Weights of a small transformer language model.
Training: a variant of Adam for these matrices, 157M tokens.
Each number is 128 + 24 x the weight over its row's rms, rounded and kept within 0 to 255. Layers, rows and columns count from 0. Numbers have three digits each. The size before them is the row's rms in percent of the matrix's.

# down: layer 7 MLP down (transposed), 512x128, rms 0.118, rows 427-451, columns 0-127
# up: layer 7 MLP up, 512x128, rms 0.123, rows 428-451, columns 0-127
down427 100:116182113122150144176132118105170138100137126120154119109121140129139137180141108113152089125135146082094182122111137119159137138137107138132129145121130110103146144122120151117109182142100118092094118114157154126097147156125099119105139085134128160126089156153069140145101149116103111126111098126150148114151147148103121140160107114129155135093169131189108060111104116102105120148126
up428 096:148141126117131111117125103126127099085120137127156095145099149069148161162128160103145129127148138115146153170110103115106154148141090116102132111104143124119151149109093149136072138097174127139095090097091094168097173146134127142099139140133151157140116134142101136167155133139181155148105145138133134139115142106096176116112139138083127151138096112116110112155098098138163076134134
down428 099:097111091095134159151134168128103112103139121132121153089137142156138074084092163139119109129084114138118148115147115123136134098091138115098146178105156125148137107102167127143115104129137139166062150162137117155177120126154077142122088154117157102126133146105132103167141108103102151122132125187099121121143121121153111150132128123144162135132167129128124128097160106150102154132165
up429 101:174131088149126132165131087123138148096153193129141135145131107160119127141125114145098129158104117103109131159106121096103165102111125121122153143076122096110125139127117133098147104150057125112148176121103134102138084126148130133090121153135111141106126172165137156133108201123159085111120121117082120179099127129118130147137120134150133116158104113104093135163132125131134134128151
down429 091:102143138147164109121075150133156128090097141118110088084140101126141133119158160118148083098115095112145095098213196129120144110118131130166142116119170135143156157086112121134149130123142145140114134142104158119142095152134121117130123144123100131113132095134145153119118127098137145131146126114066171108119150154135108137104120118098134145113127118125100143122181112143112148188128
up430 091:141173162111108121149120093137114143154109113127140147187140147091185158129123074165143130128103131124104134148079114109083130124118125121142178140132103179157121094098119096128119125130143119124131131117153154142110124135150150104068103140100133113111168125174133152149123146144095116128107140125142129150110122092068123125120128083133127093137125083090113145136112150152150118179128
down430 089:087115123165138115138094100133105127142109111125163098113117146125162073125107133144180168146121121153160088144183125158143128099123123158119117168084152130121139124119091117094103119133166125138137130092121146127146092144184108124134123118121162099128127154135147116115145112074103092135155147142142133135083106150136150139102181114141137139112139149124089098133169134099069120146116
up431 098:136150140084131114158125078104143151110105164137131173132162161074159148146112118147123117124120143162119130157101101105118108135132103097112189138139162137142108113136121150139080131119135159168105094108132126131100128133126077113138116109090130176134095134143138146151152149155139131147101165158118127107128170091097147118135133164078145146153118074110097131137135148165141154111104
down431 090:122142160156129123088142147116174147130137130115106113139144084130114159106162108113141190151156100092160084115174187099101161111158087144145142176156149111144141089140139099093128121100148080119143124107148093146127091143160159105155117137126114110136099135138132121120130107141169133093135143100152100132119125147144130125167109111147143136124121144119131131082121102087098114140096
up432 095:131118129137098130139106116110121117091097120148107148160096100173117055117138155140127148138154108140106145177125126141093068124091115085093125123083166151117088130100133148159123112127124126111156122123151141099138138142157094161113102104154099174138138115135153125181125107120133108126126148139184129147149085076116149163121136116108107133099120146100134089133117153123129133150156
down432 099:130118094138128149097146120139142143120117099115110114121164141119162120148131113112142117116128146121158118094143116126074215113131109169120109133135106106093154130148143172122152136115101152143104154102104151124174150113077149136146148090099142142114130128126150157073141159178138136153135113120144089100129111164129126137100118129166109109151077118155099144157096110091142104132086
up433 104:142092122132107155128149115129121110128114152128153146127071120145190172133101115139151112154110144125147147138109105134113114099151147098155099102110142116140088112121068142158098130101110110152127126092161110124100080154132139139110136158122125137184136132094146107134143146143117143129139119146097139159097117114176149180111143136093136068144084144174140096136091122142130144147091
down433 106:156177150120145134118132151097171145133124139149115133106152136086139139130118094100090129082129118122165177142114098139092162155139128153120147147149149151153128108096116106166128155130135173162082149164118093101099096130121099112149094132090116159111130117139079136147117157091136133167148085116148141139123094132101122106114101133129148169130118106087164132124113101133077132119150
up434 096:125156132116095148190096131097133083108147158138163115135154125148106138138147182130087081132106150177153124100140120125122169095121166147102168102123140110140120114084099173152119121098107124120174142126133138107124157140119119101108142106125063126098167144133117121075109134109164106090156153151121110143111086115131135145111145142136150148114112137148134149143139083140136117121135
down434 099:084133173129135130096147138133105114116173110062115164167125170128128113154140093095110153104100132144119121147136115135057094125110093130110126139150124181108120171173104084122136090129183119136131134116144138177164136125122128135131140113145128146144104141116123136148165133145128166115154112131127084154131131134143085119119121088162116116115113130162099156101103115157125101126107
up435 096:170184087120131119147147182125088153115119141150126159184164119106134131142152131121127139156078104151111142160127108102119113154136115145122092143157123122168107156130117149137115121111113116152084171173075122131150092097119131143098138156155131103070134148158111180086109126130144138105112114097112118142140115120122101126108134114079104135126163142121107108136128124157155155109136
down435 089:089094149132104124135080128155103076118117086059131130126117079111127105164139138112103120115092093106122115095149115115142126115156131111125150138168141112172166112154145136108108132158124122129124108113117090146100148142138126158151090153110142112153173162093141141153166125136134119122159160145129135124114175120123173154179128100177141135112109142137168153145096139125098120134116
up436 109:164117128139107122128107090140116147123106161142156124177134097155129139120100147106139096155092149101137117148139096145090154112068124152137119111106137112129147091100158138178128172152107130123095073077147131140072164153088106146109114134120123126109136165113133119173115110117136147128105131151115160178129168130110102149134139125096154137166138133129119130162103126119160104091147
down436 105:156093110125107096119129147114126148107080108092075130163117153140096124123104173114125118152108130123132146107100102123109132142161171121123102160112137156146144099128161128131123133116138079111150105144115125157185124088093146091145149118174094144182101179129104111165145134158146111133166114090119159138103111138111120165140109118140119111169129098119171148129113114111112141105103
up437 095:139089133179135145107121128093102136115126169148122119118161147153128142120179165077166143150138124073143100113136112128162096106092124135112126108072101162171099139105103107130131132148126109167153146135097098122132145167153141136120119135129108136110109111130176117119104148081145115110140167130158127110134117139135137184142110103114074166149132135156111115132135103117116132161178
down437 086:083162081144161093124156147108162136132123123143126128150173105130138123098160158120080096093117120106150116132121091157122158092149118154159159154133141116083133144099115135100132109125147109129104134119166107134148108090112114190108124129120138143155105099100117153105134105113094127121147134141137154123125134130126137125112121157149169148113095099152162190141111093099057112132131
up438 098:147148138118100135146128139117106136133091175167112127210144140144080145162107101124139121130096166110156130142136103076135104082149143103144129118113106094137134122113135138148153120101161162142117143121111117134127153132132141147112144133094140116098177107126169098097125102123096117089147159119161133154105111125111149102100151087121172142121191085102124119103095110124151122125137
down438 100:091135133099089095117138118167128110123169086151144142090120111147139137135135153151094138132138161111142117135175122204139158102128129154094159102115123118078117143149163164115134075138131160112140099102104151149105105117176155126148107149100149111146133122157166135136124187122122079138125168156145136110089106126139105132117141119144108104091117132139105104114106141101098121139133
up439 096:092100143132091148145163091157103139130130127127137161142137101142128118071138124131144126096104111127135112126133126071120074145125115157143106102115137151163140112145126110144115152081140152164102126155162132137091138178132073130117181142127146127140117142083109090145110130147109132103128130126115117189162138100125121126180170106109124144143120159146172113093091113153140095141121
down439 095:149169100112144121152068137108152138121162123107098122152153153124139117143084128131096115119130113092075120163122107143116165086086120141148110161150137134134147102098100137132128078151093128142159122166137128136158152133130131146129101130129135128122130112132141169091129111118156167172158132109140160087089089124106159127126146136156121086151107124097097177089144154144114163154149
up440 100:167132129117111110151147154125118114160171093144141132157128105084177078117155148104121143099126137156132120088084136139112137132111114125125128160130140161097127154083118122118092157145150136184153164148124125149160115147109134151121131138093133092138161136139124114118100110134053108122152108177104135137134124128154069108122141119158114147121172119163129109146147092139121181148125
down440 099:104132174157119157110176112160113145140123119144135137116126176118121093122101117196152088147125112157119157147125129116078129155148128155128108102113112114132098117126131106145077098166127096155101106121157144171080159114183108113141119140146115113143134116090119137148128104129149144127150136133138091114169133136115144109063122081136097148117119121113172128164142115118145140097097
up441 102:126139163100139166096172112142114125124095124154175170122152112103107174157089081111131111160102111102124131147102108142119133102132108144127105134143101098167135139126132150119118166117091108143153121104139126132109197142111145114150168094125135152174120117118130143131127138135096160102114167153153158106125154082142146130096172161111140115163107066136159136124135114115144123101124
down441 100:101127142174100129167150127063110150098167152164116112116149133121132103101106076168093149133162144119144150119156103146177133127148123127105138155133139136086124116115123139126106100080108110144164161134135121125093107135128116096153113158151154145114136158125124146172096109141141132164122135086157123090150145152133110120094147113118134141140156057148135105161112122120131128090091
up442 109:121097131141149118109141136142159115133117143098124132140118117127170100135123109127143132161098128147172103136088091122093100106117167108094169120110162118133154126167150130165100184203129091123129074189116089136150119123120131132133093182143121108131109176110115124141110133152140083138143119115137121135145131177148134144139118095127104113151161134148096103116137158147125108112098
down442 107:118116144141109143131131122150126100152143150122148108120124139160129171136163144131116097122093111153145140143093103097100093125163121117133102113089144117093150153164126131118136112117079144137170115148072129101140145151085125108125156100113086145090138129131150096119093125128153159132167089155173069141098137146140125174135172136121191111107154141133127157102139140145096120108101
up443 100:123159113111127099126106159117144096113079119128144144126163105164113106190120145129123132078132111168104137156114092097115133121127128168085133118109142125127164157123142135176139193107155138123136100186158108128135124109133080121173146106172117139099134153131124136135136083121141125092163097143132091119150125122138093121109103115130113152160144147111105076112139142166156118138120
down443 107:139124100166127138138142155097111098152101210091095161123138101098148122109134138143149163158133149129114083094095113123117114134124148126149177185123114094086144107135153125114142117123131121092100124147140142153099128126112149138143109154115145139110119138124121123123118104163133121140132150142119112133127175160144170083105123098116094134112121134060102163102125109171172154120154
up444 106:176097145170099150124145135133118135102093127125134132163081103133065135183105093157113149114122148117129152185115141125168131115108162115085123105089133138101116134136117141160117114116135137079119131100144100130107105084154111075117141146160083133109109129155076117139128192132144090125139160145131140132182128120119132126154147165100134142125128139130123153120153119121125147120128
down444 108:144124107094112106096159100124140129138131098142093143104133129143125104110135199133132166082155121087142143127139109120170170152112119148159112119097115125116137129099105122162165123126135147129113117136093152127081121141124121082122080119123080082165114130135120129150129128140134123105108168114119154152152169076112139102132110141124141144147146179115135112104170164117196148124133
up445 097:095130084091133079103136087132111145107137141130108159151135115170126094166134098106140129160151117142121143164110108171117154082080092129137142121152127141151189141146117143121094141138121103113121108117144119153146104156140135124126135133142113106154128137118153119163171137079129141140085133152096164175104131105132095097132104121098101126112079157114106101129123136165138163124173
down445 097:142123150159158159126124133144111121157111126122120099111110161168104122125126157142105137110096154107129112157124169092114140164133139108149141155115165132146093104143089085142106147131140122148129152100145144089142099140211113098083125080129113110097137147136109130139123117157165148102149128119134137116109114106138144128095078169105118143125117132096113138079149153173120191111145
up446 111:150154117154123121179143097153155135108159113148131111117136129152161128134113140107143128115094100133141142142075125102165092121139131116109196129091134118150169099097116159142096140104122122103129105111074103119131161123159106126078127153154146125126148148108107091127161171067111158129101111106113141115119133120155150116106138150083120168169108144127130153108100087131130136125169
down446 105:088138111185096087147123139161141093080130113118140138088140112125170106112098163159163074142126121138090158106126140127156138078125179112110163127139124155101139149114129142128156149110124161105113138122114111118137135120137134124112094141151140154090125113098119119121193121097086130129119135145118126111129125120158173142121130153136112134057124128122116158169129126139107157176148
up447 118:104138155145078155137103168132123123100158151090094126142129081128129114154121121133148153128116095113158152129109146152145114128107127107161140146154130129151149128134150166098130148124100105095165136076101106137125138181139089125161145115109114184113136120100177155106157130135099121139126141160176134106159103132143129117091168132121084120112103122124059118111120123124142180135153
down447 133:131078160121126109151118099178139172099115141119103139129120116112123134154114128116176162128164094100111111124123078145157123150148090120098132147160160137153134126131120138164151141107142110083142098132111121140071154149151112123127123118119126076133159127119088148113125108101133143136117135106146175136121148143140156119098160086100110157163114164083126128101123118110199124171118
up448 100:115104091121124132126184128128155112111106138172123112130148110143109144130080145115134125125137151132154173120123079144075104113134139094086182129161136156098101115107108109167151174103152115085132133093151144114064163144135130131153136116142139175135134105150156150160139130143108142137138129153132101138143136105119106129136188146155128093158135100110126136161096103119144163116096
down448 101:136124083133132130134105114150095157146115146104118118073118073126101170141116139156140173206110119131153104165132151129119118129109116123147150142152127125125117132129117166135087092155156110081106096123137166124112116124166150146109121117089097132152155138129156147091149091152145084123136117138155168149128105107136171114113107120104115118119108176146093170147123154133107128147091
up449 088:126145157110149130152127131142136121139115127152098134146138139133102118133110123090102133162148119150093100082123116146148156126158151107164107153115180129164092078155068114161155144122088133168134131142154143130107116145136098148109146070125107143124132144144143131124113110150130135090186109128147077139146116185158091122095106098118123130138114144133117054138115145109145102138125
down449 086:106139120165110114115147123130162105126156124110147179103161138158129092097116101125121123115106145135113112163101197141141140145139098142138164104112124144099153160119153168089098138157128132096131129163135094126116114122171126113091110166129118115147095100158114146123129123138110113132137150067117191128127165130083166101134162119106118105087137130151099154144144077124126148106148
up450 098:085127114155093131100130116177094155119101089146131125139145140163105104132126103122176122106099110144108143167119104103176107132133114118071145140149121162145125105076149135171138114085141084149127131128139150157160146166090112152147152152150114167080158145133153145158137110122125156095122175103125103111136114127150067125096131109141124165128135106129097115134129122152138142141118
down450 094:139104135128069128160142123106088122131083151125110140135112082116132153102120121109163151157133156129146099089113089139135131103175119090152125104113130103108123111147148098088159113140173130125149129142159126141111141108180144124133151113148124129160108125134122125116161107143108101104128120125117154146168114123140117094165136171135106097103152191140135171059119175121125109118161
up451 108:083148167144080167101133137129131102104123112132110158169134126101111066122135084092149144090122120131157114130125140164136118148103137122101148110112120123135130137127170119124101154157106170146153121115165111125099108153130144137102125164118124096131107116169119148132128090122048119156168127158125146149158161117136092125110140091129130117141140095136155144110069113143165161124148
down451 100:082137131131115160172146168129157143072115146070107107113153126151118144126111121115153180146077088122128145106131155132121146130123096138161119166131152148102161150168118099129109166160155105169145067154159123118138106137127120123112150103166156117135105104080121111165120152108107129115151137129148125106132106118115106135140139091158142140117088087152127145103135122126107087134112